config.yaml
n_kv_head: 3
activation: "tanh_gelu"
parallel_block: true
lr_mult_down: 1.5
beta1: 0.95
grad_clip: 1.0
seq_len: 1024
steps: 5455
Each number is 200 + 30 x the weight over its row's rms, rounded and kept within 0 to 999. Layers, rows and columns count from 0. The size before them is the row's rms in percent of the matrix's.

# layer 5 MLP down, 96x384, rms 0.0922, rows 0-95, columns 192-255
104,203,176,170,175,218,242,190,235,205,198,189,174,171,286,146,192,209,178,186,135,236,229,198,191,196,189,220,227,174,245,237,160,210,184,201,197,179,213,190,179,227,233,268,263,244,176,184,217,241,223,212,182,222,239,185,207,158,172,193,247,186,224,234,203
098,247,206,219,223,166,218,238,194,230,245,219,272,175,158,197,222,258,208,204,138,181,172,210,256,205,184,278,200,237,198,204,229,183,201,206,212,156,232,215,155,192,208,179,233,133,145,231,174,216,209,231,234,254,206,178,186,206,241,116,226,196,247,206,215
098,114,201,167,222,160,158,150,218,187,226,178,158,249,202,165,205,183,172,185,212,175,204,217,236,245,231,204,203,210,219,188,187,202,228,169,186,166,187,187,191,303,211,189,170,184,178,180,202,259,199,190,191,215,215,217,217,199,179,160,215,186,202,207,231
100,198,251,208,157,183,222,250,170,195,150,193,199,152,134,159,264,216,204,206,237,209,195,212,188,219,239,155,209,168,227,183,195,212,175,209,160,207,230,193,165,201,222,214,197,186,236,220,194,211,200,209,185,243,169,179,246,194,234,216,177,194,182,195,226
103,177,167,175,206,192,188,199,164,216,187,250,193,133,164,188,229,188,216,190,215,169,254,214,183,205,204,125,203,217,186,230,215,209,201,227,233,191,231,176,203,182,211,147,213,221,133,207,238,256,172,187,241,178,182,221,160,225,200,245,119,225,213,153,241
106,130,222,232,233,193,245,182,251,199,141,276,152,178,183,184,194,282,237,208,179,188,208,169,199,183,240,208,205,205,237,195,179,183,253,205,187,176,263,202,213,180,193,195,217,143,181,161,142,172,174,181,189,175,222,214,135,220,208,168,150,243,194,199,233
106,231,182,213,221,234,185,193,180,169,249,189,139,154,158,173,238,195,172,257,181,174,226,216,170,161,192,148,123,211,235,156,192,236,260,199,217,220,240,230,228,226,193,161,193,203,218,206,209,194,214,211,225,231,171,225,215,174,196,184,165,236,221,208,204
095,197,160,213,239,200,186,190,192,160,256,194,238,153,158,193,198,169,230,185,228,201,224,225,182,194,184,162,199,206,176,219,147,235,196,191,134,182,189,210,184,172,196,181,230,197,285,195,147,180,201,151,199,200,178,201,196,195,187,148,239,197,164,186,176
108,200,178,226,237,131,174,207,165,147,167,175,201,196,200,221,186,201,212,191,179,202,233,217,185,232,190,126,233,164,198,204,178,237,229,215,240,255,226,202,201,216,173,222,155,193,171,201,152,206,214,202,186,241,212,211,182,193,223,182,185,160,207,208,168
099,154,148,182,192,157,218,184,181,229,172,194,222,224,166,220,222,222,179,296,200,212,206,225,194,231,211,136,151,147,139,183,251,199,234,253,232,223,152,175,176,195,254,184,202,139,185,236,166,202,220,149,223,191,172,185,200,204,193,170,188,221,267,205,186
099,164,227,237,217,195,250,196,192,199,230,206,240,210,270,150,253,227,196,230,190,222,253,229,175,247,186,191,181,191,166,244,224,193,208,175,166,240,164,188,235,192,221,188,187,239,181,192,167,146,195,198,177,195,207,224,241,180,183,184,240,178,222,191,202
102,245,190,232,174,275,180,203,219,215,204,251,186,196,187,244,196,176,179,164,181,217,199,183,206,220,201,189,238,236,163,222,200,219,210,185,186,195,199,281,238,195,206,162,185,288,264,165,219,187,267,238,160,149,186,180,161,212,244,263,196,216,210,217,178
097,203,201,230,189,197,237,245,153,177,239,216,160,205,198,220,231,164,166,230,251,182,117,177,224,243,163,227,181,165,178,197,219,215,196,191,240,173,142,198,235,221,214,206,222,156,242,129,197,208,195,175,266,160,215,182,233,173,213,133,236,154,187,203,182
091,203,229,253,163,223,183,206,211,242,225,205,221,236,183,192,138,201,201,173,243,219,177,215,174,259,224,218,162,204,168,249,218,179,216,215,237,211,159,196,228,183,211,165,184,155,223,203,173,186,222,228,199,197,226,145,155,202,228,237,246,200,229,180,185
099,201,215,223,162,210,158,147,231,180,216,155,164,231,255,239,185,232,200,153,256,170,222,176,184,176,117,178,192,226,193,166,219,225,179,197,170,171,153,199,184,175,185,200,208,162,181,237,191,221,152,203,186,226,200,214,205,169,171,191,203,233,165,180,204
104,192,262,108,196,184,233,186,185,208,246,125,232,180,261,230,216,178,171,148,203,211,189,175,230,207,218,205,231,197,150,197,175,173,212,230,220,224,186,166,281,182,194,235,217,134,171,139,132,210,213,148,204,264,153,175,212,210,217,207,240,183,165,202,176
099,163,216,202,273,199,203,206,193,165,214,159,190,142,178,188,207,165,164,253,195,183,191,193,169,177,200,156,203,177,215,213,149,214,218,174,182,177,221,198,168,192,206,210,253,234,195,209,196,209,217,179,262,203,193,209,231,183,201,209,172,189,214,218,224
104,188,196,181,183,225,184,219,220,244,126,200,205,234,217,235,177,199,262,202,190,228,203,184,228,183,184,231,191,218,228,182,207,234,212,220,264,249,224,202,210,143,215,215,233,209,210,147,168,200,159,201,181,214,174,178,190,205,167,166,186,266,215,228,202
107,185,219,229,164,225,230,151,169,214,148,217,179,268,196,181,229,186,207,187,177,211,258,237,231,193,212,151,197,147,224,211,244,185,221,186,190,231,220,156,219,197,198,233,177,243,166,192,190,196,201,209,152,242,150,187,206,224,248,229,162,181,183,229,235
097,125,167,240,223,213,209,147,173,209,235,184,186,224,189,221,191,236,189,187,196,162,206,198,221,204,246,220,215,270,168,199,235,191,209,248,138,227,164,194,246,245,196,196,216,182,243,197,231,238,197,217,215,150,198,249,183,214,200,241,246,171,208,246,215
103,249,185,191,202,201,181,194,157,198,201,165,184,236,265,193,230,244,153,227,229,198,159,149,207,183,224,222,230,209,226,222,271,147,135,160,198,273,207,194,223,204,179,201,226,152,109,142,230,234,178,174,258,202,212,174,258,207,224,194,177,241,234,190,186
108,200,252,166,198,172,225,172,249,241,130,245,163,201,195,228,184,178,178,194,218,185,175,184,206,195,198,232,199,161,178,195,176,211,202,204,196,197,188,166,197,192,189,211,269,151,212,213,230,251,203,149,254,146,158,217,190,179,158,175,150,228,129,223,144
106,244,189,224,191,176,192,219,142,228,193,170,205,224,164,202,146,179,179,229,174,182,194,187,180,219,204,182,218,215,184,229,237,174,154,178,228,220,146,181,158,213,201,159,202,229,164,175,205,197,218,191,172,165,205,230,272,169,243,197,219,194,155,166,256
100,201,228,226,178,230,173,216,198,169,226,206,193,198,161,207,230,190,195,171,190,218,177,228,157,190,189,197,163,188,134,174,211,199,247,218,231,276,218,181,196,248,217,162,160,226,195,192,200,198,211,181,211,207,142,179,206,178,174,150,186,156,244,199,265
090,125,209,198,218,215,183,157,183,184,272,255,154,128,181,181,199,223,222,157,194,168,217,175,219,198,191,215,159,212,160,169,215,191,226,209,189,212,215,206,172,187,202,170,190,216,254,152,175,196,200,233,152,168,210,254,189,201,222,252,249,226,170,165,201
092,167,176,237,176,199,199,200,182,151,247,160,198,189,205,218,118,233,208,215,210,146,238,184,224,166,184,195,208,191,145,172,165,255,213,178,226,168,273,188,216,179,209,192,185,200,219,193,191,147,183,275,162,180,220,175,169,199,202,177,254,169,220,164,190
107,204,201,221,252,201,194,209,215,199,211,204,259,177,180,145,206,163,190,222,189,209,213,210,215,195,218,111,254,194,296,226,192,255,205,190,217,155,233,197,234,239,140,238,152,204,168,194,204,225,232,198,203,74,215,289,211,195,194,184,139,163,205,227,219
103,177,200,191,203,217,179,226,233,178,192,192,214,227,177,146,212,175,241,217,224,135,226,216,235,218,219,198,169,249,224,190,233,230,189,205,169,205,159,133,193,278,201,136,216,152,192,165,160,201,218,171,171,143,184,211,154,187,228,192,187,201,250,218,257
097,209,255,173,227,176,213,251,217,204,142,186,191,175,259,168,186,188,199,211,164,195,146,205,255,157,197,166,178,117,214,189,236,221,213,134,206,182,193,213,204,221,164,217,241,249,139,234,191,176,190,199,201,217,204,178,248,263,173,216,178,222,262,181,147
097,202,212,215,221,140,181,189,215,208,256,198,207,238,220,181,155,198,211,212,135,186,153,179,193,226,170,206,202,175,182,160,233,111,217,167,211,143,265,224,218,188,211,222,171,183,193,137,153,195,209,223,145,202,257,208,196,211,187,172,192,222,196,218,173
106,247,231,222,223,220,206,242,211,206,171,221,256,193,228,195,208,163,170,243,161,186,201,188,201,152,213,179,190,249,234,202,205,184,179,203,204,207,204,178,254,138,161,204,173,234,248,193,215,181,219,235,264,195,248,151,216,169,201,135,193,202,185,201,161
097,205,250,171,194,200,212,159,191,156,240,207,208,196,193,230,237,200,233,205,128,172,173,204,200,174,225,231,249,197,187,177,142,193,104,205,217,217,257,195,252,224,221,189,195,219,198,190,210,206,207,240,186,249,164,198,155,229,210,195,229,182,209,194,183
098,196,186,125,183,249,234,225,177,208,173,217,207,224,182,242,224,231,170,199,189,208,181,210,230,184,187,203,108,168,236,212,288,190,176,152,137,212,164,214,196,214,238,164,180,177,287,210,232,213,187,238,186,157,182,191,172,212,190,180,211,157,188,205,168
098,201,214,175,197,151,185,169,211,211,168,199,242,162,185,206,190,235,212,210,188,212,215,234,224,187,196,272,199,221,206,243,220,203,170,191,248,155,172,211,210,242,176,208,207,244,201,196,174,133,210,242,206,196,206,193,183,283,218,228,221,249,244,153,195
095,161,195,206,176,230,214,190,176,154,216,176,197,174,122,230,179,176,186,184,200,260,249,228,223,141,232,161,226,190,212,212,214,218,192,144,192,156,224,211,325,208,239,174,213,225,212,183,199,179,203,217,193,137,233,199,155,223,221,195,207,167,221,160,224
095,212,155,188,206,147,143,120,219,234,200,171,209,187,212,204,176,183,172,210,189,181,230,179,139,221,183,175,222,234,219,147,203,139,251,188,153,171,191,191,158,203,169,228,169,179,195,177,162,154,163,255,248,227,167,193,201,201,166,218,171,195,172,232,225
099,198,226,211,190,209,239,242,182,159,206,315,157,161,188,213,174,227,175,261,206,240,238,229,185,160,178,178,181,199,188,193,248,212,214,184,211,244,156,172,207,225,234,184,204,227,185,172,201,193,168,155,226,223,213,176,203,234,224,184,235,184,178,167,235
101,203,168,228,192,227,186,160,201,227,168,170,186,234,227,198,187,166,220,217,236,175,227,208,178,251,138,145,176,160,208,195,211,165,195,201,202,164,232,201,219,221,162,178,147,239,200,181,206,215,277,225,187,229,187,214,179,186,197,170,229,190,173,251,176
102,205,199,162,237,198,241,199,214,212,265,183,225,236,177,265,271,186,194,197,247,171,167,193,201,228,142,249,225,208,194,189,151,256,182,225,234,209,183,253,196,192,171,229,231,222,160,263,192,204,205,214,173,140,182,219,137,266,209,182,193,260,219,200,198
094,195,198,196,201,171,112,189,215,210,248,166,210,206,213,233,189,216,170,236,232,205,248,237,187,235,239,193,212,228,172,237,191,221,200,176,203,214,184,203,170,223,233,205,179,198,211,245,178,187,160,212,208,230,163,216,210,194,187,155,203,185,186,181,211
098,224,212,178,191,223,182,191,230,187,158,243,194,213,217,224,204,163,135,195,182,230,175,214,237,186,221,208,209,230,157,187,186,200,201,217,165,266,156,203,260,165,187,167,187,186,169,218,213,123,201,185,199,229,209,189,142,170,234,236,213,201,200,193,225
101,196,198,168,206,187,221,237,168,203,231,251,118,178,150,219,252,216,221,193,199,179,217,209,193,211,220,236,167,180,224,146,176,189,243,203,150,249,161,187,167,155,221,174,154,138,249,159,200,161,208,194,216,217,155,217,188,180,194,243,181,215,254,193,192
101,209,233,200,192,195,147,229,220,171,237,184,167,181,190,185,197,178,248,137,213,199,185,221,183,171,183,258,233,193,228,235,245,181,189,225,178,204,199,249,187,139,171,177,183,184,171,257,264,221,149,203,147,193,210,166,226,196,182,231,248,106,201,221,204
100,258,226,189,235,260,229,207,178,172,204,177,235,193,210,165,205,261,200,194,177,209,204,147,200,148,223,234,148,221,170,240,241,223,189,196,216,248,220,226,223,196,226,196,186,193,193,179,197,156,208,194,183,176,217,171,229,253,223,168,195,153,208,176,228
097,220,182,177,191,210,186,140,241,216,217,158,202,179,183,211,165,198,255,149,191,186,213,210,181,242,175,170,231,214,178,155,175,184,224,246,193,171,168,198,150,198,246,243,207,233,178,204,190,175,209,196,168,239,196,230,207,164,198,223,234,196,246,190,260
103,215,199,197,153,265,223,180,220,224,195,201,200,230,186,203,208,262,231,232,178,191,214,217,210,184,225,180,183,184,207,208,214,199,209,242,238,176,194,220,223,213,171,176,168,176,185,167,256,164,220,181,241,203,178,197,130,193,216,199,152,190,197,203,175
101,184,203,237,207,196,191,225,178,171,189,254,157,231,207,205,233,140,252,224,208,230,252,234,111,215,218,160,232,201,213,212,284,173,206,214,145,199,227,145,146,196,266,189,226,197,174,213,252,246,185,169,223,280,215,207,253,159,195,199,204,183,192,226,221
100,167,137,170,247,190,223,208,235,156,208,181,228,197,255,228,156,238,194,247,217,214,170,226,134,161,195,196,216,198,234,216,138,174,203,215,177,209,234,243,182,215,169,165,157,270,174,223,176,218,119,181,218,185,237,171,232,204,219,238,172,187,128,211,217
107,230,172,174,199,190,213,219,226,194,226,192,221,143,221,226,239,189,183,220,197,185,206,161,188,193,217,258,187,235,210,147,210,204,196,202,215,154,222,241,193,209,189,193,228,222,183,151,202,184,225,215,206,174,258,143,173,228,195,179,130,221,217,240,191
096,169,229,219,177,180,135,214,230,214,201,197,191,223,213,171,168,230,159,187,197,218,192,210,192,200,185,243,186,212,258,205,197,228,245,212,219,169,252,176,174,188,206,171,252,226,194,203,206,118,192,169,137,197,214,219,159,223,136,187,230,194,185,231,191
104,193,172,178,169,205,207,197,201,177,198,196,197,175,162,221,214,238,202,207,176,225,161,169,185,217,189,197,154,201,187,219,148,238,202,217,187,213,192,201,131,160,239,214,202,210,166,180,194,189,201,168,154,184,239,135,135,182,210,165,198,230,207,152,162
105,197,168,181,210,190,174,168,188,217,109,182,225,243,240,233,189,202,126,186,210,173,162,205,205,162,159,184,208,215,172,232,251,218,182,229,194,188,193,159,189,241,202,255,181,185,158,203,174,223,212,198,213,179,208,176,223,194,195,223,185,209,219,251,191
102,184,228,191,201,220,216,206,258,190,173,211,163,213,163,174,214,165,234,207,240,216,151,181,183,172,181,190,191,156,211,170,198,261,190,229,246,174,202,218,180,260,227,183,175,236,163,194,189,182,193,182,182,175,222,270,178,220,183,226,198,197,271,234,203
101,223,162,250,239,223,197,212,175,199,168,211,168,169,231,145,233,198,153,190,165,219,205,178,195,197,202,208,150,169,154,230,213,213,203,183,197,215,200,190,201,226,203,189,208,218,152,235,193,206,165,185,231,178,215,185,191,207,170,206,183,201,219,191,180
100,238,230,192,195,171,228,194,251,228,130,218,198,241,233,180,209,203,188,210,214,235,226,189,200,217,179,216,152,215,228,150,185,199,186,170,245,241,216,180,195,210,199,177,189,213,215,172,248,210,185,241,222,227,192,174,223,174,222,138,197,159,149,122,175
109,168,182,239,184,173,185,152,228,256,261,168,192,228,196,172,254,169,255,178,185,191,228,253,186,191,232,165,169,259,229,176,218,216,237,209,197,169,179,222,185,193,200,173,203,226,229,208,226,236,242,203,178,213,245,176,242,197,177,207,168,212,217,148,216
095,151,178,172,159,250,214,228,139,193,233,258,165,223,179,201,155,199,223,171,218,244,232,265,234,187,207,225,223,253,194,239,176,233,200,277,211,179,231,208,222,172,186,166,233,231,221,254,279,170,245,265,198,210,170,217,144,191,209,210,190,214,214,207,235
097,232,223,257,205,189,201,216,207,181,227,181,286,158,227,230,198,209,192,174,220,228,233,203,205,235,243,157,179,221,200,152,138,172,213,230,135,190,204,243,243,169,176,232,162,186,206,253,193,218,206,224,164,222,245,239,215,217,199,259,176,242,157,164,143
105,232,227,223,164,214,271,195,185,208,147,166,173,218,219,219,200,204,195,164,186,212,174,188,183,199,236,223,206,220,172,261,224,178,126,136,203,234,204,203,116,200,249,223,251,196,221,199,194,213,250,257,152,175,201,162,180,224,204,266,173,227,207,231,167
101,231,243,188,191,199,188,181,223,206,188,196,227,214,215,198,208,184,117,192,239,152,208,184,174,233,199,186,207,216,199,228,177,224,164,121,246,203,198,208,185,223,204,214,163,209,210,221,206,170,197,201,224,238,186,195,236,171,204,259,233,206,207,188,165
106,208,174,206,224,278,196,211,173,219,195,172,247,198,204,193,169,187,185,174,227,179,154,221,245,244,223,208,186,169,159,252,203,207,223,205,181,227,169,283,199,224,190,250,176,242,155,198,214,183,234,189,266,216,167,203,201,191,176,253,139,183,205,208,228
101,232,176,155,183,205,258,191,217,240,199,263,157,252,242,200,136,213,200,214,197,185,223,173,231,180,203,160,169,225,228,205,178,194,173,200,162,199,187,264,226,163,107,235,242,147,219,188,219,286,243,169,163,186,188,157,187,219,219,262,219,161,171,158,176
100,232,269,193,170,250,207,209,197,197,137,199,212,149,183,166,236,201,229,153,213,148,156,166,199,237,225,221,185,181,219,230,205,189,218,193,226,155,162,198,187,221,240,252,140,165,173,212,160,224,256,157,188,168,228,185,207,225,210,200,206,207,212,174,192
100,217,222,243,190,160,223,235,217,179,177,209,223,197,197,235,234,231,182,211,183,189,198,230,206,181,187,185,183,104,178,238,203,184,191,189,163,213,183,222,237,196,210,170,176,165,279,252,190,200,282,220,217,169,166,175,250,198,183,186,183,207,185,177,173
092,261,211,154,218,205,158,188,207,231,244,171,187,210,181,191,214,223,158,195,173,202,188,201,173,194,182,207,230,183,205,194,194,188,219,194,159,186,231,182,180,167,183,255,213,192,196,238,209,190,235,230,197,206,188,232,214,218,196,128,170,200,231,233,209
098,230,230,217,206,239,190,207,189,174,205,237,264,235,183,165,199,227,157,205,182,191,193,160,194,220,211,309,191,211,223,151,174,229,244,197,193,193,173,212,164,226,192,250,190,237,243,236,258,182,235,203,182,204,185,201,247,211,174,176,213,162,166,151,203
094,166,138,187,248,167,213,188,196,173,178,236,187,176,184,229,160,243,198,226,188,204,195,181,198,222,173,276,259,196,272,234,192,184,182,197,235,191,185,230,183,180,195,228,230,217,218,212,218,235,161,210,205,218,201,210,267,167,175,185,220,235,212,154,182
098,221,138,176,232,212,188,220,196,237,190,226,231,189,216,177,192,230,249,172,250,188,230,181,179,247,200,192,217,163,251,238,193,212,182,207,258,193,148,280,216,206,207,185,227,263,211,175,230,237,204,245,177,252,193,182,214,210,159,202,187,204,128,200,218
101,234,175,219,188,180,197,214,209,225,259,227,178,206,224,215,169,181,158,227,200,192,222,215,202,203,192,224,206,179,225,160,181,150,196,186,199,207,157,177,225,188,173,179,190,216,176,183,206,235,186,204,213,246,225,211,171,219,209,221,186,124,174,209,163
098,181,232,193,222,187,207,222,153,248,129,185,210,165,179,193,196,123,231,214,228,194,180,197,179,246,181,224,268,180,214,263,188,130,225,184,165,242,228,146,228,176,145,214,238,193,210,219,146,174,209,241,194,168,183,198,222,211,165,215,200,192,148,221,195
098,229,151,189,167,208,197,210,183,180,207,186,154,183,273,222,217,207,155,178,170,242,156,241,194,229,210,165,220,213,215,201,204,170,199,275,234,216,237,216,229,178,171,189,197,218,231,231,199,263,242,146,235,188,199,260,211,131,238,193,230,196,200,215,203
102,190,192,200,276,192,205,206,225,197,163,166,211,189,180,204,167,207,153,193,267,184,197,171,181,196,181,156,188,209,157,172,193,219,207,191,178,254,248,222,221,222,219,194,195,165,211,247,208,169,224,210,183,118,221,184,183,170,243,212,144,201,161,248,208
101,188,169,184,219,176,220,219,202,220,282,167,191,205,177,206,261,207,127,188,161,196,240,172,180,196,190,205,257,169,211,158,222,168,147,226,201,189,169,210,174,171,143,157,183,196,195,212,213,186,188,233,221,204,217,227,289,241,206,236,175,203,166,204,200
100,203,180,221,219,204,235,227,197,219,214,229,207,246,208,205,207,178,231,206,193,174,194,203,195,204,230,258,209,233,241,174,208,227,214,214,162,129,203,181,265,217,161,203,196,167,264,224,198,236,228,145,173,146,215,238,179,187,229,219,206,244,234,268,206
099,231,216,173,186,192,207,216,212,218,205,227,177,204,150,196,188,173,245,203,178,251,157,233,207,167,214,211,195,186,208,188,173,179,201,175,147,192,248,199,202,190,234,209,236,223,260,213,171,212,146,210,209,181,185,186,177,157,195,208,224,184,172,222,176
096,198,151,159,216,204,229,210,205,239,258,157,229,237,185,215,233,191,232,217,201,177,234,143,180,216,171,175,201,231,188,224,197,126,250,200,237,201,182,202,176,175,225,181,192,199,134,233,218,223,188,201,152,187,167,144,239,231,210,201,245,204,176,232,170
103,182,207,200,190,173,199,181,202,187,199,150,197,242,205,188,163,160,191,201,222,213,194,138,232,162,215,247,193,140,186,241,175,168,187,183,176,163,222,217,186,191,204,201,193,198,292,207,193,226,196,193,264,230,187,161,158,200,188,176,198,215,202,156,203
100,193,242,183,237,197,227,187,187,181,246,263,185,223,153,202,193,181,278,160,198,286,263,168,167,222,220,175,213,188,166,185,176,194,161,186,209,202,185,175,209,201,188,227,124,219,180,199,185,127,162,212,186,221,225,160,195,207,191,180,217,192,253,219,191
095,195,276,193,210,166,202,189,166,177,156,211,181,204,190,173,193,203,164,167,215,217,220,211,215,146,213,171,184,192,221,169,206,211,242,177,218,229,158,206,237,212,174,227,156,215,199,215,164,202,181,222,192,171,179,250,203,195,184,137,187,137,191,180,168
096,210,213,216,177,170,218,213,242,180,215,205,152,210,166,126,186,195,224,184,247,162,135,218,204,155,173,277,240,170,183,132,236,185,180,192,222,205,197,211,209,198,207,185,211,170,235,192,188,225,182,231,168,231,182,227,169,239,188,213,218,234,196,172,246
097,194,186,221,230,256,181,170,201,193,223,225,191,149,203,151,142,180,202,236,224,280,259,177,197,204,217,200,227,196,224,206,165,175,196,212,210,205,176,204,207,177,164,236,199,118,175,220,212,199,136,179,187,194,209,182,172,220,202,199,251,167,179,173,242
092,239,163,207,207,217,211,225,241,149,212,199,137,216,198,202,199,223,229,187,258,235,245,197,223,174,204,189,132,223,214,218,170,203,215,200,255,172,215,191,195,168,222,224,275,233,217,190,201,253,169,176,201,220,217,226,162,173,182,237,213,242,228,219,203
098,193,149,193,227,165,193,192,169,187,162,162,231,196,232,189,182,185,264,230,237,234,181,180,199,223,186,210,190,235,202,161,173,218,156,184,228,232,203,214,157,168,163,205,166,194,174,164,205,223,199,116,173,154,265,224,243,202,216,196,178,231,205,222,236
101,163,239,191,195,127,216,184,164,198,208,166,219,238,226,211,164,192,230,207,183,193,232,218,200,161,164,205,246,196,177,226,206,213,186,131,234,173,231,185,161,181,214,244,190,220,169,205,240,198,161,206,147,191,216,139,225,151,197,195,231,191,158,211,183
102,188,252,216,213,201,220,202,167,130,162,236,136,269,137,204,183,209,188,171,162,199,135,192,210,172,201,220,165,218,190,190,242,231,200,207,219,238,181,174,216,204,221,204,197,218,170,225,170,205,213,212,192,268,176,209,180,213,191,207,248,223,173,205,169
105,209,227,237,147,186,222,194,189,210,202,207,221,150,221,220,251,208,236,241,140,212,203,189,224,182,170,149,193,215,184,209,220,238,198,201,213,224,237,191,216,105,210,185,219,186,219,169,221,183,109,131,231,176,231,208,187,179,168,239,218,208,193,219,189
096,176,199,252,191,211,180,202,214,231,203,224,237,238,158,221,178,238,182,224,188,217,157,219,227,226,241,178,175,220,166,177,207,193,161,211,218,219,239,201,204,206,171,120,225,214,204,209,258,207,163,159,224,195,175,198,198,172,227,221,249,190,173,169,226
100,191,122,237,183,169,208,226,198,192,151,179,214,199,200,245,217,263,241,195,201,192,199,248,239,230,239,305,206,253,203,182,247,212,223,187,231,205,211,193,186,210,190,234,192,208,196,268,168,223,179,196,208,209,222,209,198,208,187,205,230,175,200,133,259
098,203,257,193,153,205,160,211,180,196,204,210,236,198,209,225,210,178,229,181,233,185,167,214,206,185,227,141,230,182,214,195,172,227,162,183,188,189,204,192,179,198,193,264,259,217,243,182,182,238,209,194,216,252,196,232,229,151,221,253,198,252,205,294,198
097,173,191,190,127,203,130,204,148,225,157,162,208,163,202,226,179,175,260,204,130,171,223,153,184,221,212,206,175,213,202,216,186,160,202,254,177,150,164,142,151,191,198,199,172,217,152,183,182,158,212,181,245,247,187,234,260,241,207,195,164,172,161,210,190
104,218,255,203,176,182,211,186,197,210,159,170,198,195,254,177,185,217,212,166,217,234,183,224,233,199,216,242,206,178,181,173,202,164,227,183,188,155,171,177,159,197,174,119,208,170,176,210,242,214,180,225,165,217,223,193,197,145,179,178,255,235,215,204,154
108,197,173,196,235,206,180,215,184,197,260,193,226,160,182,157,179,214,178,169,224,192,176,211,238,169,145,154,212,230,180,252,141,190,198,169,193,198,216,184,159,212,200,226,240,210,208,161,190,175,190,184,243,188,226,247,215,177,209,234,181,256,205,228,221
104,188,146,173,195,208,159,220,202,252,177,185,238,200,249,172,227,155,198,232,197,224,135,216,191,215,158,221,252,179,227,138,184,192,157,177,162,232,233,169,195,196,264,199,182,152,271,175,216,156,204,213,192,269,194,175,184,245,206,219,178,209,187,184,205
094,213,225,191,194,185,121,243,248,178,154,210,220,180,243,233,184,177,163,192,244,202,179,179,172,171,172,242,218,230,166,167,205,176,151,244,200,175,182,177,168,213,204,208,217,148,202,204,192,157,216,201,253,206,174,189,269,216,176,177,250,215,203,176,192
094,198,213,203,158,231,171,178,235,189,195,183,217,199,220,205,186,240,243,160,179,175,158,236,212,215,246,149,194,198,183,229,194,237,224,222,163,152,142,208,200,277,278,240,171,207,195,195,204,147,197,233,196,201,181,235,186,251,275,179,137,231,210,142,181
096,184,143,195,154,247,199,185,231,215,210,213,198,199,188,210,212,145,181,203,217,188,225,215,228,183,167,228,241,193,187,202,165,234,172,236,152,261,215,162,227,204,171,177,195,187,214,248,265,232,184,211,203,182,220,214,143,159,116,221,209,164,229,239,214